config.yaml
num_hidden_layers: 14
hidden_size: 384
num_attention_heads: 3
num_key_value_heads: 3
head_dim: 128
intermediate_size: 768
vocab_size: 2971
hidden_act: "tanh_gelu"
norm: "layernorm"
norm_place: "pre"
norm_eps: 1e-05
positions: "learned"
qk_norm: false
attn_scale: 0.0884
bias: "all"
tie_word_embeddings: false
parallel_block: false
init: "normal"
init_std_qkv: 0.0198
init_std_o: 0.0
init_std_up: 0.0198
init_std_down: 0.0
optimizer: "ademamix"
learning_rate: 0.000253
beta1: 0.9
weight_decay: 0.76
lr_head: 0.00501
max_grad_norm: 0.5
warmup_steps: 428
schedule: "wsd"
decay_fraction: 0.55
decay_shape: "exp"
final_lr_fraction: 0.05
batch_tokens: 65536
max_seq_len: 1024
doc_mask: false
train_tokens: 673200000
max_steps: 10273
dataset: "wikipedia_en"
Each number is 128 + 24 x the weight over its row's rms, rounded and kept within 0 to 255. Layers, rows and columns count from 0. Numbers have three digits each. The size before them is the row's rms in percent of the matrix's.

# layer 11 attention output, 384x384, rms 0.0365, rows 214-313, columns 64-127
096:109133128098099129106165126132129146141164123127112153136122128143094124164127130084133166104127125128153132130132135096162103146112144123122101122149089123124103121153109113141133137122164096
092:141099132136098153127119146133123185134148151170128139085115147122121086122101105119146121167138118096099154145151109166079087136109126148140103104127148121120139149126110131131123132138134122
110:108116140122112142117113143143131115101123135104122103118107114133144109103169134131118124107129073133158137119131142122120108097139162139157121132109112139143120154153106119141165118159141124
093:096173099130097120164149140138170102133128132112143097105127141118130124129156143135125114083106107141124153143132123115111138152145133149116131159144130093114131122094120090150157138116127144
092:126134129101148149159150112128107139105127156131124149161093145145105115101145087109147104101097120124108127153184121120140134123121078150120123127104132133105138118133149125142127100109161159
089:128125133088150148134108160134094100108114104154136142167123111133125088135161143121111147142146127132152125110138135124138093126102139109166121132116105091131134094123126162142110140135168144
108:148093119143124173100125126123121137111091109115165136103131090159154157136108134094132129077106118108139135125103139149147090123112118133144105121125149142109095116118118116113133150134130160
101:108126139153129109133128147147129119148150146147147096121112165084164099148175127142164134159080124102111116128123098150107117153147125154113124141128123134157122107152117144111139108119149104
100:092126153115119129127164106099150142129159140166121158136102165155105092114155151147126114061143167147132097148149115140106125100139145088106126086126102150097145097148111108118101105134150140
103:140101112148079128101101122108112114124136121140163124097137114154158069112104133174124118128129109118153160101160123092093132111089162099094116141125140142134134127113117124115096115155133123
112:134093160145137150121131168107115134145114150095111116104100150123128119109128129122148094092078132115162144131156104118107133152148137141127099129172154114156125141108161156090128112127142133
093:128106125121158101115143150082116136133130149123135101119136126114143101115145143133073106137149089147141097121120153122107121144162111102167123115146152122135132127117091127131099128106159131
099:092147109121130101112169135150111117120124117121165155153150113155115141158166154132106127116138130132144120102120137109101160151116131135114090106116156146138118121151127143157104135161128089
105:151113134136111088130176114137135147119133135133145096080129161144102143119141105158130173136133138169121117126149101144161158109161131180161133137098115129141126164147166122144136135152135096
094:119141141171156164107134086129104097147159140134132131126140130125153153110152130143139151076131076115118109154143115101139123127112159151141123113132113167158138085107137128120113139085120112
088:102093145115113166099126135121098133174147132089129131167152161106185138141127091153135163139121131117111155132101132150152152153138164126114145128123104147131165194156116102117121139118137121
094:111166115108107115149156112128143121172136137124115111128130155136126128120130106184105135182103100109129139151129122114194164139137130097130117140078130175137124142121152128080095131150103138
092:154113124150152124153108180154138145053107086117113131124149078152136119161157121136158135144131184082101126111128125125098097091152114117146150116138159155134158125133139105147171127133174122
094:101147137158113155096129132176112118081129123146138113111084134155099115119154128111151141128157076117111127106099132136106127127134110151074162160152124140090137106112175127150143153126117150
089:137100116174129100169129147131132121117114152082089136172111099124114149122104104112158127117139148131140159128121130135136123118151139096165097153105123155118152117137139115150128128121099117
105:158156110110104115124121083143119147130128156151120107142133124170152147169107162137117123133141139131142116122116113147122133143145146111148120158138106145135172135128102133146154131131116116
094:131110097100097125147131150111112144123131134151151132131117089166125152132143097175156127107125103147141084086119114107124119181123160115163085119116152125124135125134099105146093108130106113
095:152095094174171134136089109167095156142108152097118136120156127104155129129134133134165129137149099139173142116081145140142108122178116128124142125124113104120143114137170141120116095145090177
109:090113128139095127100155115140132129131124114118137102125122152124127128139110158130128144124146133119111189147172149136140132112126118156150131140104123182138154108113124101121098109156133098
160:082079107106150120144151128097145122103132101112144172106123128082144125149136155129095120175131146151144162121148133119141140128188137106135118133121134104150175139122119125189164142158126120
096:114123140185128118120145130141160146156105144106121112140122117106159110172124174100152123154142136103140138103092079083128147139121114105122079152108153117110122134117141117128130112102115132
104:116119142173176126140120116169121142109124108113092165172121106147117095161101132145130150116154172145139138176128142117089136121175142097143133134149138160095131104121150109098137125102120105
112:121127141091165165152148136095117141155130111178152119117103112088137112154142131151120130142144110094087134134155138140139130128144147107115094107135111119124100108162148126111137110118119149
100:115105157153145128107136148098138146113076074110140136088134110135133138107131111133131139119120148110173086108179167161137153150146125150149117099103144118106127106099122125137133183117166134
101:122114092111152154114126126113119121133088138113116131131117103146105117118091136119076144122143149143144136152117146108145105157140120112150151154127100152116123161116124118145176160140112121
108:108142130127118133130103137126146118131152153137112096153143102142151151133103112138151129150121081123134141105107130158138099134113137137139157112133178152125132094131157131106159172163156124
104:145125121128116096125151149115139113099115188169131190116093128104156119127124108126124144132098139126150093141109132128116100126127122184071145138096118150150087123078137133131128139135142154
099:127128121143095159130122153113132130154156150101160133142134132158111142167107148161079113095136134109125120094118107104130124098133122081132133133128132162127128118144065132162094150132140158
093:096137111115167095098144129160099136120119132113126159127126138092118154136111106111089131127164153116170133112107151099114135118196080120116127131148083103109128108112144106138088140162116115
107:116143132109103103105157127139138131135110098123120114157125133113114103125142112123120128130107134098085139119123130112146118114166120130143141136145151122128094137151169158119133142145152137
098:114131144116137133119153170105148130127134101129111128149124133157122113145101123125174104113114127087077107120098121148121135077110082142173150107128165129143141129127144115155126100135119142
103:120162172099129097125126129101118095134136132140155131154122138118172115106126117131186130123084145163153108128127155132119152127132142113131110130151131134148136100085125108133077131121127132
081:143152130130116132087144087142095160137140112094114133116130122086126118142088129149110124119162127129132135093118169110169108136160150154140119105139124144149103149097142094104150106096143155
100:086121106132143115116164130125091172149163133158113160128157112074138154127150175137106133133156146162092160129113137102149120093093121146119118102127139104136124114119093124112120110119164135
087:129106122118121135107121114142154129069147135181149146096122127149145125155085129067111124154148159145104088107116098158158144148126131155161128128098125122171116163146113122104154141120143126
101:153111115082159117115120120148086124160142138140135084144093137090144096120117135140121115091115158162132097104150145124123091134127154106115125082171069133135158153147128111096136078130121093
097:145099180107143122151131154096140129119134123163112124131160143130153168149091108123134106137102113158147115136160130108111142146116135128137134118131101063160150119120105103137131133110103111
101:121108133131125120135121126119100119132124160151112138136146103144133113119100127127136144092112151148119099098107158172110122176168102131125121131132111124145115152124125122168178080132127132
109:171138150084119096095159134102140171131113120152139145143114126135110155126164151108123186071151128117150174097144138133150157124124112160164106092122173116139115139136122106120070108105137075
113:141116113129148096112121127115127131155146137141109095122124134147112148111131137139132159122150134112135131097106159138134105157097142121136142139137139120079142124130120105140152122151135090
097:124130150123098123152143137098124124114144090110116128109126075118159140125132131149170140083130104155153124143138131134074106134138135110139137119149149091102115112137114144181128098128122138
110:141088138130132155097147157136111129124095149158128098146126144120096097101169115099133105105145094140120120113169144079134117155141100080114109135134107137123097164129125121108132123162142116
096:137138118108130131116151125125172124130131096116119124120106161127186154155111152133111173126119109136122126117074116147103084178116127122111178134113129094130127136122131107133131139107153125
104:119129160145111176128154090162115135135119144109111141138111106087083146133132120111093103126148119121111141124158138117159136132135120119140143105141140149127094135128131201099126123113114140
095:128112108117143129108154127111139124137135147139159153103123115162127162074109130148139130113143117106132108108112137162133133139128124113107141112159100153117122175139148116154126126153138135
105:138116177133118113151150124126170118167156132067082150138129142113144120104136145133132128138102139113121140131121128138097130121124158132102094150099128130135112159139155130101094131105073153
101:115143142119106158184120136121138115133157128151125107126089128148118134134130111159096124131137113121166111118135171139137115130102101106109131120100153129143133109128158139099154109149099118
101:133139111138131091133118105172135127112139124138143145106102118124147116169143104140164140125128130125160163104159154120126106165099077118109064141138115110126131103129111091123191115088138129
095:120118142096108131135126118120150117130109136131132117109125143151149130122131096134105096169081129126147094125104155110140149142140150139128069121161109087136134138099138139122139141116133123
090:131125122136135127120095092140130105135124120117135110088150168126106160152103115142098108097146134146120159120134102122118133092102116129164113141131133110146081173132141151098135137108134146
104:123139136150112153126131091142084110135170141152136110156109129137102088107134127136114133108137137133125137134122072135132146146158162138102150154090152101114102143123097127121136143148145088
099:153130119121108117141119132147130116149141138124134140098146099094123176114097102165116136118122125120103140129140139124160155103091108139112129134133119102134117146172142129109130135118126146
099:097143115107121160134123169130109134130144149162123110138154138135153181130121098183123126115109094117125122111133107141142121169083126140137147132128131097134142131116102087114119172105161110
104:131142130090103148097099101130126109114157136114136163129128155148143165127119122131133147123117121138090115129116132116143132150134090137137110127141131103148100123113123117152119139114154096
098:146135114084112140139134137153120155137113122132134090138119107093123169163120126130103089118125138122110120092120110152104137132145080107120132135121089130141140130152088154131122142141123128
103:118114087100135122113131154143110159148138153112127100127142112131116142125110118133178072129140153156153114121154116097145165133148120100085116123105111155140111136127109124104155129145146097
105:107133128093115147111112107137115106158134115140151138162139137139112125138140136129118107100124118177168138102173141104168143121146092127120119111118155119132133122103110122123112111163137126
098:154161110101120159180117157133084148139110108126156127101119165090127135103135132149123127099098135119142135107135112069114113089130145148143122110143144146140130125142133102102142124084139121
104:142150136127137106105134156157139097119128110115136137099174148137112107137128147164125123125150129114129132152146111115137109124121101155153116106155134096141133085134119107171121156101124151
110:117128172126128131161152143119131115127071124109135122133114115145154115127113167124149128104090117156164148146152113134142153157132119138123105108144120115119120097098123106111147160128125113
104:111136154121113111132123099126143111091147112134136131115164121170151111122143129111123171136121117119125123141126117106150111136078143072101153103122131146115137161114119087113106136165157143
088:138115099108121146105147160168081144111132119119130124146122134107139138122125112145114124164130157120169127096131147130136112121144098155118103083118113122171102099138142110116131150142124112
098:140117117139135140142143119138125145124147094130140104122121142077108165135114124091117179127106110147116122139148132146129135102123115115126149096124132108121140155135142112102124128131150135
124:120143140205109145121143141099106147121130119089092132147121129141106127153088129138117119137118135098137135109127143096141125120132138154115120128132139115143087145125124127135148134141119131
098:100149103126091153141089134058146115123129169135131122143160120145090128098151114102134095144117146133145131120141141110170119122154131134114128130137162135149110145185139154127116137124132123
084:144145108150137118102163192118120133163108125100057114156107105118121159135090106132124089165162117131159136122152125150128104111093100153131139112129080138139132136128120139126168153144140169
087:151136138160108169138124106120093164111127100127098122124145136088110158129076120104136150116139102143130158182139124094082096126082098173150156106097134177126101116092130124125132133128121118
096:134130132124124096120078154134115107134130128130102138159128124164109128100169126108116123109099161161109136119115135109126103162138131149096158109111142108129121123115139156112104158103114142
104:107130106133157122149130108150142093146131119136131136150153149151128148101092153117134101137133157132118116152125116094124116111167158123110139173128157107141153114119130134150102120105082090
113:122127138119121109116146124110119125143138115125113104102162111109145099109116140143149123111144124117077113140106145126120197139134144164131178096101171124126133101115102113136122138117103154
090:131105134161114107149111150089164166132128137130118078100119150129132126120117155103132052130104129121132105113157147155120163094125122098143144121097099149125103146114083166120139105137108136
088:138114134128143137171113130136146129110115136122112160180109139130145200091124149106170157122125127189169113164081152119120104121147116091100140135100130115141130141126142124162135148104118128
095:166164119151110132122139134121116098155129130172096097103095092152126151130162134157131128107169127104101100136146097110067146133122116096113146134121122143113131165136108185100108117141116112
095:149090110162119123127110128118126165136082094128117135138110127141152180101120117141138136140142133138152112111122121122127153110113124123109140132148098096124147120136101175131150135156171116
100:134108094114115131145124130127125133135093150139141109113107152129139108107133145103136136117108149109104161122154077141119177142146108114096181139177113143145130120112131108136129148139106132
095:142104120121131130138139126107113127149145101122107123121137117126171118128107135134168157125088129114154148145148165162136107128148173159134175122137094076143145113138140132153142119120114138
098:124158111109138134092155124166105187131095128167125119111095170101138133125184165122137085150139125119154115117134105143126120146122154119114082150136146094152128140156147131131157101104094134
102:127132108097109110106155094150162124109116142105165118156152115155123146138113147126139128120129108125130114121113114113137141135112131139104111121113129113113122128129121137127151115138134154
098:136162139170116104138154104086137130157107123093121101143141171133103101153114087117123133109097132110125117144132141163115162084117100112157122139136154106102135106102132121132114106128089142
108:114110133173135130121155121182144103116117148152125152138146129119119124095168111122125140141133161145102141131138121131158119145118124135111106111117123123133154150128105128149150136113152147
094:137130086126138136177123076112143130109148113144135122153152168124145135087131134103129161164142128085176138147165096086130112115098114110148176167096100107133105134089126095120100140154106145
086:137140097100125163129120113152111135107149110080125083129179133150138183133153151171154110128171125108120111129129121143133115110155154122178118127124167096114130119120110128120121126092126126
096:142131159108145092139123164095092122102150125157123171135132096161079116149123107117128128117137112137143117104125089165076126123142141127151092087133109101151130159172100147125124110148124154
097:088186126113149161135093126149119139154155145118098151114164154163140142149094109133153143127146113156107145132117091124121163172131123127117165076076118132158144146122122095115159136139119105
097:137115129158171182098142126146142109152095109162130150111096116115093124146118107143101121102098095087108133133149101151134144117110124113142146132143145124136079141128099102110166135130112155
109:124103104140128148141150128092107149115119132130126131115139134149118124114170122157131144145096194135113132121171116145109099094151126154100126115131153119165156123127163088152123118120111161
102:164130156106139164115126118127110123147160157115115151149151152134143144131116192155120147131156147137149119131146141145120148117094131126174154145120131111132117129122138069145108126146104139
109:110116138126109114099148158128127156099110128173123139076155115131173115136141121110108160123081129133147087124114135121130133168115086137130128125152095135116117128109152134135129143145149124
104:111141090172130132115136126096128123167143117156113138121124113086145085138124112146120143147165126112062146123169140159142158144103124100133105141124124151125140140125130101117140146119154124
098:135134143118123109144129148143095145131102096100119165164126102138147153117127124137115131096097167090148153114108108132124132151145150124130140151108166120118150167113117084088103134126143128
099:137112135127142105133122128115098133117160189078143101121121116102085082129129149113126165116137134102137091137132114105148125144159136140113082130143152141113152135137125128107141151154175160
096:117109116107103174122113115132098129096133150109122106132114145114088161148111116134119139085118136177130141138135163125149098171097125134124112121104096152096116135119145104101124118159167116
103:118122104164158128135158135105113104137132126117158125104117121109151152138141110085135091126161129124128127091116139136070110136134129106098120131141124068117107155132080116176105097123118179
089:169094130114124128074170152126116124164153150134163147089104131096118145141107173131107112119108149123087152116134120146156180101114140155086126072152124107135149148153108154113122116127092123
099:140190146099138150130125152125109136144145108157152130144137128106115149124137125139124123133164139151158094097150133143115142127105109104150120117122136169133108128120132137128113117119128134